From a checkpoint of a small transformer trained on Wikipedia: a variant of Muon for these matrices.
Each number is 50 + 10 x the weight over its row's rms, rounded and kept within 0 to 99. Layers, rows and columns count from 0. The size before them is the row's rms in percent of the matrix's.

# layer 4 MLP up, 768x192, rms 0.186, rows 375-411, columns 0-63
074:34 48 66 53 63 38 49 59 42 52 61 41 51 56 43 39 52 41 47 54 57 55 27 34 47 56 47 55 45 67 60 63 43 52 40 46 42 46 45 40 48 43 50 57 58 58 70 62 43 72 62 41 59 44 36 61 57 63 49 65 24 72 52 50
116:62 56 40 63 53 36 64 43 62 62 53 51 56 32 58 47 59 61 49 48 57 56 61 55 48 50 68 49 58 53 52 46 66 62 55 54 49 58 41 60 76 46 59 48 43 61 57 25 46 53 44 77 65 58 50 54 31 59 50 54 48 53 53 41
075:50 44 55 57 49 58 31 58 37 39 68 47 52 48 65 52 48 31 60 52 43 31 50 39 46 55 31 54 68 67 51 39 56 49 44 54 39 44 46 55 53 49 52 29 45 41 47 42 60 57 55 54 56 49 34 41 49 53 44 54 44 51 46 72
104:47 55 56 40 57 65 56 51 40 51 46 43 58 37 65 67 38 46 36 55 37 33 55 74 30 58 61 37 56 50 30 47 53 29 60 46 45 53 41 56 44 46 63 54 50 56 53 57 40 46 40 61 33 50 46 59 68 48 46 54 65 55 50 44
049:41 45 43 52 59 47 40 21 59 61 45 65 36 49 39 44 34 45 48 57 40 35 63 42 31 44 43 62 48 49 48 48 34 59 46 42 33 56 58 62 57 55 57 44 63 47 65 60 31 52 54 48 57 30 72 47 50 55 50 47 47 60 49 49
115:49 56 50 39 38 48 58 46 24 39 46 81 47 48 40 50 57 53 44 49 64 66 46 49 41 38 45 65 42 45 46 68 37 61 42 56 57 59 50 52 62 56 39 60 41 52 49 50 42 38 44 41 39 46 57 55 54 40 52 45 46 77 51 48
090:59 56 44 46 54 52 40 51 33 34 44 43 50 50 46 48 45 52 35 62 25 50 48 37 42 55 58 33 64 27 48 42 63 63 50 49 65 52 37 39 65 49 48 48 36 57 54 59 35 59 32 46 65 70 55 54 38 37 56 43 58 55 51 42
022:57 25 44 26 38 36 56 46 49 49 40 42 61 50 46 48 41 72 48 56 62 58 63 75 56 52 64 44 47 46 58 27 55 47 43 58 68 52 50 63 40 61 36 41 58 34 59 44 56 50 42 55 59 54 40 59 55 64 49 49 70 47 39 54
098:55 41 47 35 40 48 49 46 66 32 55 54 45 47 64 35 57 55 37 51 43 47 52 60 58 36 42 51 52 60 54 54 41 41 46 55 62 63 51 35 35 53 56 45 47 44 47 49 42 43 52 44 57 46 37 72 62 53 52 53 49 65 45 53
126:50 42 51 54 43 58 67 57 54 55 54 33 54 70 42 36 53 38 56 55 60 56 48 49 49 59 52 47 61 55 21 58 37 57 51 49 58 44 45 55 41 51 39 40 44 31 51 72 45 42 37 45 59 73 70 44 56 50 35 41 61 57 50 64
095:50 46 64 65 51 37 59 67 57 68 58 66 64 41 41 32 45 38 56 70 54 32 55 34 50 54 43 58 39 54 50 67 40 47 50 41 50 53 46 56 38 54 75 41 58 56 34 39 54 46 44 44 39 42 37 38 78 53 52 66 40 41 44 50
102:59 52 49 37 42 45 48 65 42 45 52 35 57 28 51 46 53 43 44 32 60 31 74 58 39 37 46 37 51 64 42 55 53 45 49 25 41 50 67 34 71 44 31 36 50 60 52 65 54 53 53 46 46 55 40 33 54 51 63 39 47 39 35 48
101:52 58 45 55 45 60 51 40 53 57 60 38 58 50 44 25 50 56 32 46 44 53 47 45 54 43 47 48 43 41 51 39 60 36 40 63 66 46 77 55 42 59 65 33 49 46 45 47 50 58 34 45 49 53 48 49 62 46 58 54 51 57 44 64
107:56 71 59 56 41 33 49 39 50 42 55 49 69 47 59 49 53 74 46 45 62 38 45 48 72 53 46 68 41 44 46 65 53 48 42 41 32 48 36 32 52 46 42 48 40 50 55 49 57 45 67 47 48 52 60 51 72 39 44 46 42 51 43 46
062:61 36 49 55 34 47 62 63 57 45 31 47 48 61 62 43 47 40 53 48 60 62 59 69 37 68 49 55 29 42 46 45 52 47 44 28 57 62 62 51 57 50 24 51 42 53 44 53 49 48 31 52 37 56 65 70 66 45 42 49 65 51 35 36
114:47 36 39 58 47 48 47 46 59 44 53 61 47 37 47 61 70 47 42 39 60 44 66 59 59 58 48 46 61 50 39 41 23 39 44 54 50 41 42 45 46 43 67 59 58 76 58 63 43 23 55 37 44 67 47 58 57 51 55 51 47 48 48 35
094:51 61 55 55 40 51 52 55 58 55 44 44 56 37 57 53 49 37 42 45 43 54 34 54 64 56 51 47 64 25 31 56 67 43 39 48 38 34 70 67 73 56 57 47 58 56 29 52 55 42 40 69 46 52 36 49 50 46 32 59 69 54 67 30
111:26 50 56 49 64 54 39 57 40 45 49 17 47 53 51 71 56 56 47 64 45 37 58 74 54 35 63 54 51 66 44 38 48 49 59 51 38 44 47 57 51 65 49 53 47 46 45 50 50 48 48 63 33 67 59 61 33 51 46 55 36 51 50 54
110:60 51 30 51 50 53 47 68 33 53 41 50 48 30 69 54 61 57 50 40 64 70 34 52 54 30 67 46 54 37 64 60 48 43 53 47 63 55 56 52 53 47 65 39 51 51 40 43 60 58 53 59 48 63 64 49 59 36 41 32 50 39 45 52
104:49 68 60 53 50 52 52 45 48 50 54 61 24 52 46 50 38 47 55 38 62 57 46 53 56 47 54 42 41 50 72 55 52 53 45 43 63 64 50 38 39 50 55 53 55 56 29 49 51 41 83 58 54 43 31 57 67 42 48 50 59 67 53 46
112:62 32 43 50 44 37 52 50 32 74 65 64 44 65 45 58 54 63 39 39 57 44 34 59 62 40 34 53 43 61 50 62 38 39 54 45 71 35 50 46 48 54 31 55 49 39 72 44 46 37 61 51 54 47 48 52 62 52 53 48 43 44 51 55
120:45 62 36 65 38 37 46 57 36 42 56 30 61 64 47 32 42 56 67 50 41 65 59 52 44 58 49 47 37 36 45 51 54 65 24 57 58 54 56 61 56 37 54 54 71 47 53 66 67 44 39 43 61 64 52 45 60 40 55 57 28 48 53 52
092:51 51 38 49 57 57 46 49 60 48 47 47 52 39 51 56 67 49 56 56 40 40 55 57 53 62 50 51 65 48 51 33 69 44 38 43 52 33 54 45 66 54 46 43 58 61 41 31 35 50 50 51 48 41 63 52 46 50 30 53 54 34 56 34
101:52 51 49 61 50 53 64 59 52 55 54 33 41 47 51 43 53 50 76 53 55 51 54 59 53 47 57 66 25 47 41 52 44 60 49 46 47 45 55 36 39 61 68 37 37 43 66 59 40 51 38 54 53 51 68 47 40 56 47 46 55 41 42 48
111:48 66 47 48 38 49 52 55 60 63 60 54 34 56 60 65 56 42 51 64 51 29 45 46 50 44 53 48 71 48 46 61 40 47 32 43 50 23 39 50 46 55 51 63 27 34 56 54 63 49 64 46 64 52 55 49 53 47 55 47 38 53 55 53
112:47 48 54 59 68 43 51 45 38 45 57 40 47 52 51 50 58 71 53 49 62 67 52 52 52 44 51 52 55 55 55 38 71 27 60 29 54 66 46 37 64 45 54 39 48 61 46 58 59 53 50 52 65 45 54 38 56 34 53 41 49 70 58 44
067:48 67 50 42 49 57 58 46 36 36 62 36 42 45 52 52 46 28 49 47 48 49 59 50 63 61 56 61 67 45 48 57 69 69 47 52 61 39 40 52 60 33 52 37 44 64 38 56 62 32 52 51 58 45 47 47 51 41 55 41 41 54 46 42
115:53 51 60 40 52 42 52 36 63 48 59 61 67 57 28 53 60 58 39 53 51 47 47 40 43 32 41 54 32 63 41 56 37 53 56 46 29 39 61 44 48 47 58 48 62 66 58 54 50 80 40 69 70 45 59 52 60 45 58 47 41 53 32 28
100:46 39 49 66 39 69 53 46 35 58 48 58 48 57 66 53 66 48 46 23 32 57 64 65 57 58 37 31 59 52 64 39 48 49 33 51 60 57 45 46 60 38 56 54 60 45 70 47 56 39 55 42 42 63 40 61 48 57 45 51 52 63 51 53
104:39 77 45 46 61 43 50 61 40 44 42 59 44 39 25 39 47 55 53 39 38 52 58 37 48 54 53 38 44 31 43 48 61 37 44 52 46 66 65 54 50 46 44 63 66 48 46 53 42 49 63 38 42 36 50 39 38 64 41 49 48 66 48 71
104:49 53 62 64 39 39 45 50 31 60 52 56 48 48 61 39 43 37 68 54 61 60 45 32 44 48 67 47 35 47 56 53 57 52 59 50 39 56 69 61 49 57 60 45 49 52 53 32 30 42 37 66 35 38 34 48 77 60 54 50 45 51 50 72
121:52 45 57 50 39 62 50 40 57 52 58 56 41 43 53 49 52 56 41 43 46 68 47 41 32 44 56 53 28 33 45 38 57 65 54 49 53 47 42 56 47 51 75 65 44 51 64 54 22 53 52 49 42 42 62 51 43 47 38 52 40 53 45 62
109:60 49 35 51 34 66 43 42 66 43 50 46 58 63 58 57 50 55 55 35 33 27 60 69 36 45 52 60 66 56 46 42 53 45 59 50 66 48 39 38 57 44 52 46 50 41 70 40 46 36 56 39 42 61 48 69 47 44 38 42 42 62 47 64
086:58 54 38 64 46 43 73 46 65 57 63 46 44 57 55 45 40 54 41 41 59 47 44 69 41 37 65 47 37 63 49 45 52 59 72 31 47 69 53 55 62 59 53 55 63 36 65 46 43 25 56 60 50 76 29 50 55 54 42 48 57 56 39 65
103:49 48 52 51 56 35 60 47 52 65 55 44 64 49 36 47 71 54 22 53 71 50 57 41 54 50 54 49 64 45 58 67 54 31 43 31 41 60 45 53 45 45 52 54 57 47 61 55 45 54 58 53 43 40 54 31 43 56 43 57 50 40 36 57
101:46 59 59 48 57 66 30 69 27 39 64 50 43 57 50 45 63 66 28 36 47 47 44 50 49 45 45 41 67 62 52 46 42 39 48 42 51 56 41 40 53 54 31 50 67 51 42 50 60 45 33 50 34 55 40 60 34 49 53 54 60 60 54 42
102:40 45 53 53 55 48 49 56 46 52 46 45 44 72 40 68 28 39 31 65 50 64 52 43 62 50 70 29 50 59 45 55 40 62 52 56 55 66 60 48 49 39 63 56 53 51 46 61 39 50 40 68 56 61 53 55 50 57 28 62 42 57 53 41
# layer 4 MLP down (transposed), 768x192, rms 0.0445, rows 375-410, columns 0-63
076:44 55 66 49 38 59 51 54 65 51 38 58 64 50 54 54 51 38 53 58 57 34 65 57 57 42 55 44 55 39 30 26 58 54 71 36 67 53 54 83 39 33 65 47 35 36 57 49 40 58 33 56 38 61 53 52 51 40 40 36 61 48 65 49
122:58 59 27 55 57 47 64 56 60 46 45 51 53 53 43 46 31 62 40 46 58 35 61 34 35 54 47 57 52 46 48 69 54 45 51 52 57 54 40 54 58 39 54 52 54 39 63 24 44 53 42 55 58 50 58 52 49 34 45 33 60 42 43 13
083:37 53 62 57 64 48 31 37 55 55 79 56 64 50 52 53 39 59 63 68 52 38 50 61 41 39 56 39 44 56 49 54 57 49 72 46 55 68 61 46 37 50 52 26 40 45 34 53 64 64 48 33 55 47 59 39 57 49 56 56 40 54 54 56
110:48 49 39 50 42 40 41 52 48 47 53 29 46 39 47 51 42 73 45 50 53 42 37 51 56 47 57 38 45 48 54 53 68 53 54 46 50 59 41 63 51 51 44 64 43 60 51 70 60 42 45 62 43 52 75 38 52 49 54 56 49 59 51 59
055:54 47 53 52 48 41 46 57 61 57 47 50 50 46 57 49 32 69 38 53 51 43 67 45 64 51 45 46 49 48 66 73 58 63 54 21 59 44 44 60 43 60 31 75 37 44 45 49 48 54 60 56 52 66 49 51 47 34 51 62 33 55 57 40
116:63 24 41 54 53 64 53 51 47 44 43 45 42 57 54 47 46 52 39 30 47 49 64 45 57 55 56 61 62 34 49 33 52 47 61 59 69 47 46 46 22 44 28 36 55 43 49 38 51 54 55 39 47 44 41 36 56 44 67 53 63 42 43 58
100:63 62 51 37 47 41 48 38 63 46 35 34 53 57 52 49 53 59 58 35 63 50 62 58 42 53 62 50 54 45 50 48 61 40 54 49 48 54 75 67 58 35 57 62 59 58 38 62 69 44 48 53 63 36 60 59 39 70 54 61 42 55 47 47
025:75 50 24 54 47 58 61 47 60 38 39 44 54 43 39 49 46 63 68 49 45 47 49 45 40 47 43 30 47 37 27 62 62 46 60 53 52 31 61 43 42 52 66 42 36 49 48 28 40 53 36 43 74 54 51 50 41 43 46 59 54 41 49 40
110:41 54 37 57 62 45 72 51 44 57 41 52 39 48 55 47 68 36 41 53 62 50 47 58 52 50 51 41 47 49 41 72 43 58 38 56 54 47 52 35 44 50 34 54 51 76 42 60 50 66 43 50 33 48 50 69 47 48 34 41 38 53 62 57
116:51 62 67 41 48 65 52 33 52 49 51 53 49 38 46 55 60 56 60 48 49 39 64 60 39 45 45 53 65 47 60 60 42 35 61 49 45 49 44 54 61 40 62 31 62 65 40 57 63 64 57 48 40 58 48 57 53 51 46 41 34 46 52 45
099:33 68 46 57 64 57 48 54 39 64 36 63 44 50 67 48 56 63 58 51 64 55 55 33 66 53 37 59 46 42 54 45 60 44 65 56 61 52 46 58 60 53 61 35 48 50 54 47 42 48 56 37 45 47 64 43 59 53 51 47 31 59 35 55
113:34 48 46 58 59 42 49 44 37 32 52 50 40 58 55 52 59 68 49 58 54 50 45 50 45 39 42 41 52 47 47 49 41 56 57 40 40 52 61 79 55 55 55 56 62 42 57 20 47 53 66 48 61 46 62 62 63 60 30 63 41 50 69 47
101:51 65 51 45 50 49 47 54 57 45 61 51 64 77 46 46 56 60 58 49 59 22 56 49 51 48 41 49 41 53 50 64 68 49 65 54 35 37 58 64 38 54 55 70 74 43 59 58 54 50 37 46 63 51 46 41 56 46 63 51 44 39 45 57
104:51 62 48 53 53 39 70 43 79 47 35 56 47 69 44 58 48 39 58 37 39 62 62 47 30 39 67 31 43 46 57 44 51 70 31 49 78 64 48 51 58 44 57 32 37 47 52 46 47 51 65 47 51 48 43 47 51 73 40 46 52 45 42 49
068:51 44 62 50 52 56 58 46 58 32 61 58 56 49 26 54 40 48 41 59 42 46 52 57 41 66 43 75 39 41 59 24 44 49 46 63 47 40 57 44 28 48 65 46 37 52 57 28 40 38 49 40 62 65 40 33 63 62 46 67 53 39 56 51
110:41 54 58 40 34 70 64 61 63 63 52 36 66 56 51 45 38 40 56 64 41 40 48 57 38 58 65 47 46 53 60 45 35 57 45 47 59 50 56 47 54 55 39 49 47 53 49 52 37 37 28 52 62 39 51 50 41 61 36 29 56 41 34 47
095:36 57 32 67 56 69 68 41 59 57 58 58 44 45 62 44 49 31 63 64 43 52 68 67 58 50 58 41 57 61 43 52 40 53 41 51 53 48 36 50 44 40 28 47 45 54 52 35 58 62 45 47 40 48 40 48 45 58 32 52 40 56 62 47
118:38 47 64 52 47 58 53 48 60 57 42 56 21 44 45 61 42 31 41 54 44 41 58 55 46 40 48 50 44 41 24 50 39 41 51 49 45 57 61 66 41 62 49 50 60 40 58 78 44 53 62 64 54 52 54 59 44 70 49 59 58 59 56 50
105:60 35 48 71 43 45 58 50 54 52 48 52 28 43 51 43 53 55 55 65 70 49 49 51 59 47 39 57 25 56 53 56 56 42 39 50 44 61 54 41 45 37 49 43 56 67 37 36 32 48 51 47 57 49 55 45 44 41 64 53 35 71 40 52
102:44 49 48 55 40 70 61 58 54 44 41 40 32 48 31 57 50 54 34 31 58 48 58 45 32 62 45 36 59 48 61 29 58 46 48 57 40 56 45 39 56 47 55 44 52 26 58 37 49 43 56 54 56 57 46 39 49 46 55 49 55 44 53 40
111:61 42 62 52 62 38 42 50 35 38 48 70 62 33 61 63 51 36 53 33 42 70 42 50 56 58 36 42 59 64 47 39 39 55 44 56 55 33 55 54 49 38 65 52 44 56 53 48 75 48 47 51 79 66 35 47 43 55 45 41 49 32 52 43
109:52 59 35 57 51 32 43 45 53 50 68 56 43 58 58 47 43 45 49 43 37 49 38 53 40 55 56 44 53 35 69 49 59 47 44 37 53 29 54 60 27 47 56 47 55 50 55 44 40 54 28 63 58 35 63 43 55 46 38 42 47 58 40 49
087:52 52 62 60 51 58 31 39 43 44 49 53 57 39 64 24 42 49 49 58 56 61 36 63 49 55 45 49 45 80 58 48 47 40 45 58 55 46 46 38 50 47 42 46 44 58 47 54 60 52 49 47 58 59 47 26 31 42 68 48 55 71 54 53
103:55 52 68 69 50 51 60 43 75 50 40 50 37 46 38 59 60 48 62 41 52 39 52 39 39 63 50 52 51 54 39 74 59 27 56 35 43 42 58 58 50 53 36 65 42 61 58 42 37 53 40 48 39 37 44 46 44 51 43 59 46 60 37 47
106:67 60 53 33 46 42 63 61 65 64 62 60 56 58 39 59 64 47 31 37 47 46 54 44 42 59 46 40 53 47 50 44 58 56 36 70 66 55 47 45 41 44 45 54 50 40 56 43 34 50 51 48 47 54 36 60 75 60 47 40 49 53 41 45
112:59 74 39 42 48 47 67 42 40 54 63 43 47 42 64 43 45 58 53 43 42 51 35 36 35 35 47 48 42 44 53 41 32 56 52 52 50 51 55 41 69 61 23 36 52 50 66 59 48 56 46 65 52 50 57 38 42 36 41 47 47 36 45 42
073:37 42 31 44 64 53 58 25 58 33 47 62 56 51 53 42 35 57 35 44 47 45 41 59 58 62 39 39 50 60 39 47 59 56 47 37 57 51 52 56 61 40 53 53 53 22 55 47 47 67 34 52 45 41 48 46 45 69 51 44 54 66 44 16
103:56 53 57 48 53 48 43 53 46 49 56 27 76 50 35 40 59 56 68 74 56 37 55 46 40 40 66 57 55 55 51 50 57 50 48 68 39 43 61 48 33 60 46 45 53 37 41 51 48 42 24 52 34 45 37 64 47 56 45 57 74 43 60 32
100:58 42 40 55 48 40 44 65 57 54 57 52 59 41 63 44 38 47 54 55 51 40 55 60 51 60 40 52 41 56 56 59 38 41 59 30 55 50 56 47 50 57 54 67 59 45 35 45 52 57 45 47 50 43 71 48 49 34 50 42 39 59 31 42
102:41 47 52 39 51 58 55 65 49 50 59 62 53 44 64 36 58 50 43 48 46 48 40 48 45 51 60 60 25 55 53 51 48 35 52 52 66 55 49 45 50 41 66 36 63 31 49 51 71 49 41 49 41 48 51 50 43 77 44 47 46 35 64 56
109:49 43 62 54 40 42 58 50 47 44 45 27 43 56 41 47 50 35 56 63 32 38 54 53 62 71 29 41 61 61 53 33 39 54 52 57 53 48 34 53 38 48 62 57 55 56 54 24 43 44 44 45 45 47 74 61 65 50 45 45 37 71 47 46
117:61 42 42 62 51 43 44 50 44 55 46 51 44 31 58 63 40 66 63 47 55 50 48 40 68 60 39 44 57 54 50 53 60 39 39 52 48 54 46 45 44 57 56 70 42 46 55 24 60 48 46 50 55 64 41 42 57 47 33 51 61 57 46 55
099:58 49 40 36 53 50 41 50 52 61 46 17 70 43 42 64 39 50 45 51 64 51 33 48 46 41 41 51 52 50 56 41 49 43 42 38 25 57 49 64 56 54 66 49 58 73 47 70 47 43 51 56 47 41 68 45 59 61 67 52 51 52 47 36
096:57 45 46 67 41 50 49 53 59 47 49 36 45 51 41 29 68 46 44 40 33 49 67 68 55 65 48 45 57 49 44 44 63 42 30 65 46 57 52 44 68 36 33 55 54 59 33 22 68 60 41 42 57 42 42 50 53 55 60 67 38 59 38 49
104:60 67 58 49 51 62 49 37 36 44 43 37 42 60 50 56 47 29 51 45 47 44 52 51 61 33 50 37 45 57 34 45 47 36 43 47 32 52 37 46 62 43 45 40 57 50 52 43 52 59 53 51 50 16 51 60 35 33 52 53 35 53 49 57
099:29 42 46 55 72 44 44 54 52 45 46 56 49 54 52 50 61 58 38 78 54 43 40 44 51 37 58 56 38 39 28 17 54 52 56 45 48 56 38 57 50 55 39 45 44 50 63 74 44 60 42 26 60 53 54 55 34 42 47 51 50 47 54 35
# layer 4 MLP gate, 768x192, rms 0.197, rows 376-411, columns 0-63
111:43 49 53 55 38 34 64 56 44 59 71 48 60 45 50 55 65 36 51 43 59 61 50 55 50 67 53 48 68 57 40 60 72 55 40 53 54 68 57 47 48 46 41 52 49 67 55 59 66 62 40 45 58 36 47 53 40 54 49 45 42 39 37 54
078:49 42 45 56 58 58 63 61 43 60 59 67 57 52 43 40 71 51 57 55 50 50 46 44 54 44 55 40 60 46 61 54 53 55 34 56 55 60 49 43 50 50 40 50 55 48 45 59 71 51 58 50 48 47 54 71 49 29 29 57 55 41 28 42
110:61 33 45 46 51 43 53 40 32 60 60 61 55 42 46 42 42 29 42 51 55 31 34 63 45 63 41 36 51 40 53 46 53 51 47 45 69 41 38 54 40 70 59 61 50 53 60 56 61 53 51 62 34 53 48 46 54 53 62 50 39 55 63 60
049:35 50 41 51 36 65 57 37 68 66 45 53 38 69 36 53 49 55 30 50 32 52 48 51 56 43 60 50 46 62 43 55 69 49 46 59 28 39 55 65 52 47 48 54 60 61 63 66 50 63 41 30 42 39 61 60 48 54 49 52 40 58 54 49
121:58 62 61 36 38 47 45 53 59 67 59 59 58 48 59 47 45 24 38 73 50 56 54 48 38 46 44 22 56 38 47 51 71 63 41 59 62 43 58 51 65 56 60 51 36 47 50 61 43 52 57 58 39 36 49 31 50 54 62 49 57 42 53 40
095:34 58 53 54 68 52 46 57 42 40 65 59 54 53 28 51 47 42 52 38 44 58 49 42 45 40 37 33 44 52 39 73 45 51 42 65 43 37 35 40 62 52 51 60 50 56 72 62 52 77 47 45 52 49 58 46 61 48 67 49 33 63 54 54
021:39 63 52 56 35 49 31 52 35 34 46 47 44 50 47 49 65 35 62 49 47 47 31 20 45 30 37 50 43 51 47 69 45 71 55 49 59 38 52 39 45 52 54 51 37 60 45 43 49 40 59 38 46 64 67 62 50 54 54 64 41 43 68 61
106:51 42 44 55 60 65 38 48 46 48 50 43 74 55 69 59 52 36 52 61 38 63 32 58 54 46 61 34 48 47 58 53 60 52 58 45 53 30 57 44 59 60 44 52 47 51 68 35 45 43 43 47 53 48 45 36 60 53 50 39 56 37 60 36
109:36 67 51 62 51 48 42 49 34 58 64 44 62 65 55 32 57 46 57 38 67 57 42 69 50 47 55 44 64 51 20 31 57 43 49 41 72 53 52 49 64 41 52 55 66 51 66 46 46 36 42 59 46 36 43 53 56 64 52 33 44 53 44 44
090:67 65 54 48 41 29 60 72 44 45 60 55 59 43 40 68 56 42 49 61 38 48 43 44 39 41 37 50 53 48 51 62 54 40 31 40 42 52 47 56 24 44 58 44 59 58 46 38 55 45 38 49 36 51 40 56 51 58 68 56 53 47 44 48
105:47 45 47 73 51 51 35 61 58 35 60 50 66 48 49 45 58 50 43 48 47 46 49 40 51 54 46 49 39 56 41 51 56 43 48 74 40 55 32 59 43 52 44 45 52 65 73 33 58 35 33 48 47 59 42 43 63 54 58 57 36 61 51 49
105:44 61 70 50 57 52 41 59 37 44 52 46 63 34 51 54 51 45 44 38 55 64 38 40 55 58 50 40 38 55 63 46 46 47 40 64 47 45 45 46 46 48 36 48 52 45 47 41 54 63 62 38 47 50 62 48 60 31 50 36 71 56 50 50
099:53 24 49 52 58 34 53 42 45 44 57 58 35 58 49 54 47 33 54 56 53 45 66 42 55 49 59 38 50 40 45 55 52 62 64 50 60 44 62 52 52 41 46 45 68 43 53 63 50 42 62 54 36 48 42 49 44 49 38 59 48 56 44 59
059:64 28 56 60 49 42 47 53 50 54 67 54 56 62 51 46 56 43 39 44 51 61 50 32 66 43 59 49 77 65 50 52 48 64 65 51 51 44 40 40 63 39 49 61 61 31 42 52 59 52 58 52 51 42 48 46 22 51 55 46 45 63 61 53
113:42 68 56 63 58 46 65 43 50 55 33 44 65 43 49 37 48 48 68 63 65 60 52 41 43 43 66 45 60 42 61 45 76 58 50 66 58 49 58 48 40 40 42 42 48 39 42 48 69 35 52 52 48 51 51 37 47 63 38 38 54 58 39 71
101:50 47 59 53 64 65 53 39 61 44 59 44 50 52 44 62 53 53 59 62 45 38 36 59 52 61 54 48 58 47 57 46 51 67 44 68 41 61 31 41 29 57 58 46 54 40 57 39 65 71 56 53 54 77 59 54 65 52 53 44 44 44 54 43
113:30 58 70 50 49 60 55 61 54 38 53 44 46 41 56 59 43 45 55 78 63 45 57 42 62 52 49 64 46 55 55 49 50 58 55 57 48 44 57 50 70 34 55 63 54 52 61 31 65 27 61 49 50 75 47 50 47 65 52 45 52 46 56 55
111:52 68 67 19 43 37 33 59 39 48 45 48 48 62 39 54 65 53 53 42 34 60 42 56 25 42 44 42 57 53 65 46 56 55 60 40 54 53 73 47 53 57 50 54 48 55 69 59 46 41 57 59 39 55 31 33 47 43 50 58 44 50 61 64
103:60 38 36 65 55 64 58 49 42 61 45 50 41 35 59 60 46 23 44 45 63 31 63 27 67 52 37 53 57 47 60 41 50 48 38 53 43 46 55 54 55 54 39 46 45 58 62 52 45 54 45 48 44 53 54 64 52 53 59 52 44 38 60 64
107:50 70 59 63 64 52 50 63 56 38 59 30 44 36 50 39 61 52 60 35 50 38 63 33 73 45 40 61 56 50 65 52 47 49 55 45 45 59 45 44 53 62 50 37 58 55 53 41 56 46 65 53 49 51 52 34 48 50 50 58 49 56 41 57
124:64 52 49 67 67 56 54 59 27 70 50 43 67 55 54 51 48 52 48 36 48 38 62 67 41 66 47 48 40 54 47 58 33 41 62 55 54 48 41 41 46 42 49 37 41 40 49 52 41 58 51 35 58 39 58 65 46 39 59 51 55 59 43 49
086:40 44 42 63 59 60 57 60 82 55 44 76 58 37 47 39 47 50 49 55 49 55 68 45 44 36 56 55 40 41 37 50 54 53 53 65 49 45 66 54 42 39 65 52 51 60 35 43 49 36 60 51 55 35 51 51 48 57 57 51 69 39 45 41
104:47 59 56 72 59 54 57 47 46 47 35 50 58 47 52 51 45 57 50 61 48 37 41 61 58 39 50 46 55 56 56 55 46 42 52 39 48 71 48 57 60 51 36 60 51 39 51 54 61 50 57 47 59 52 39 59 31 50 49 44 42 65 40 45
122:28 60 54 58 45 37 61 46 45 60 51 50 56 47 41 47 34 51 56 29 52 51 59 43 37 67 53 43 49 44 43 58 46 44 41 59 48 58 55 59 46 55 36 61 58 51 52 72 56 61 65 44 51 47 60 53 57 52 61 58 51 59 37 50
111:60 61 64 42 47 36 31 62 54 51 54 49 64 55 51 45 52 48 40 44 29 55 39 61 53 49 47 61 58 51 47 59 69 43 52 35 58 45 58 62 69 46 54 63 43 57 42 49 58 39 69 36 57 52 50 51 63 49 46 62 60 52 54 37
066:44 39 48 45 50 45 41 50 52 48 32 77 65 50 46 53 44 60 41 48 56 37 46 68 46 33 47 46 33 46 47 38 37 33 59 68 40 63 52 41 57 42 46 59 61 57 52 71 50 52 30 45 52 56 63 72 49 54 40 57 52 56 45 51
100:67 53 62 49 53 39 49 77 63 34 53 58 40 31 50 37 48 45 54 59 51 52 55 38 63 64 44 44 47 59 44 53 38 41 71 60 52 38 48 66 55 65 54 56 54 70 61 56 44 50 52 60 73 44 59 30 47 57 41 51 74 56 42 46
099:49 43 55 60 43 33 65 61 56 55 58 45 70 51 51 51 52 43 57 38 48 43 54 59 62 67 38 53 35 62 38 50 39 51 39 52 67 54 31 61 46 46 50 72 60 50 62 19 70 33 47 66 40 51 51 54 47 54 42 35 52 50 42 64
101:43 61 50 45 50 54 45 55 55 41 41 51 57 46 59 72 44 54 36 52 40 48 55 52 41 39 47 40 38 50 32 65 54 42 40 42 36 60 51 43 55 51 37 52 32 56 59 37 36 43 62 60 26 34 39 46 31 39 48 34 63 54 50 60
109:65 64 61 56 58 56 59 28 52 42 48 42 43 47 56 33 56 50 42 43 50 41 59 65 47 48 53 56 44 63 34 31 37 66 52 56 54 36 44 45 42 39 53 47 42 58 57 72 60 56 70 59 44 52 61 62 50 34 50 60 43 26 35 45
112:49 54 74 49 55 48 69 41 64 57 53 30 51 60 63 46 57 53 49 56 62 48 60 32 33 61 68 57 41 61 58 34 73 33 65 80 58 48 53 45 46 61 53 41 47 38 48 48 60 43 61 51 40 55 48 76 49 50 50 50 57 51 48 52
103:55 23 47 59 52 57 44 49 54 47 54 49 50 75 51 55 61 49 55 49 57 60 69 52 36 38 51 52 49 49 50 47 57 65 51 46 47 50 43 35 51 61 46 46 56 76 75 51 57 58 58 51 45 56 58 43 52 42 45 28 33 44 39 68
094:56 38 46 53 47 57 44 50 49 53 50 44 45 59 41 62 40 43 39 62 50 38 47 71 44 39 44 49 45 39 39 45 41 46 72 45 57 52 36 60 55 60 53 59 55 35 64 50 51 49 45 53 48 49 39 68 40 52 48 35 50 49 53 38
104:53 54 52 36 62 71 59 45 57 54 47 52 69 52 53 44 42 53 31 56 59 68 38 47 65 39 50 29 46 63 47 32 58 61 32 35 56 54 59 53 36 46 58 44 38 61 53 75 51 46 46 65 41 55 54 79 45 61 47 65 53 40 58 61
093:39 35 42 46 45 45 43 36 62 53 51 58 65 15 63 50 51 51 47 54 57 59 54 53 40 52 42 52 40 49 39 44 53 22 70 55 54 73 71 43 51 66 60 51 46 49 46 57 63 43 50 61 45 55 51 48 58 50 51 59 59 38 53 30
091:71 36 43 66 29 44 55 60 32 39 64 53 57 35 60 39 60 51 56 71 67 48 45 52 48 73 31 55 41 52 48 53 30 66 54 66 52 46 57 62 45 67 49 58 48 38 52 53 52 52 31 54 22 39 66 33 53 57 71 58 40 58 48 65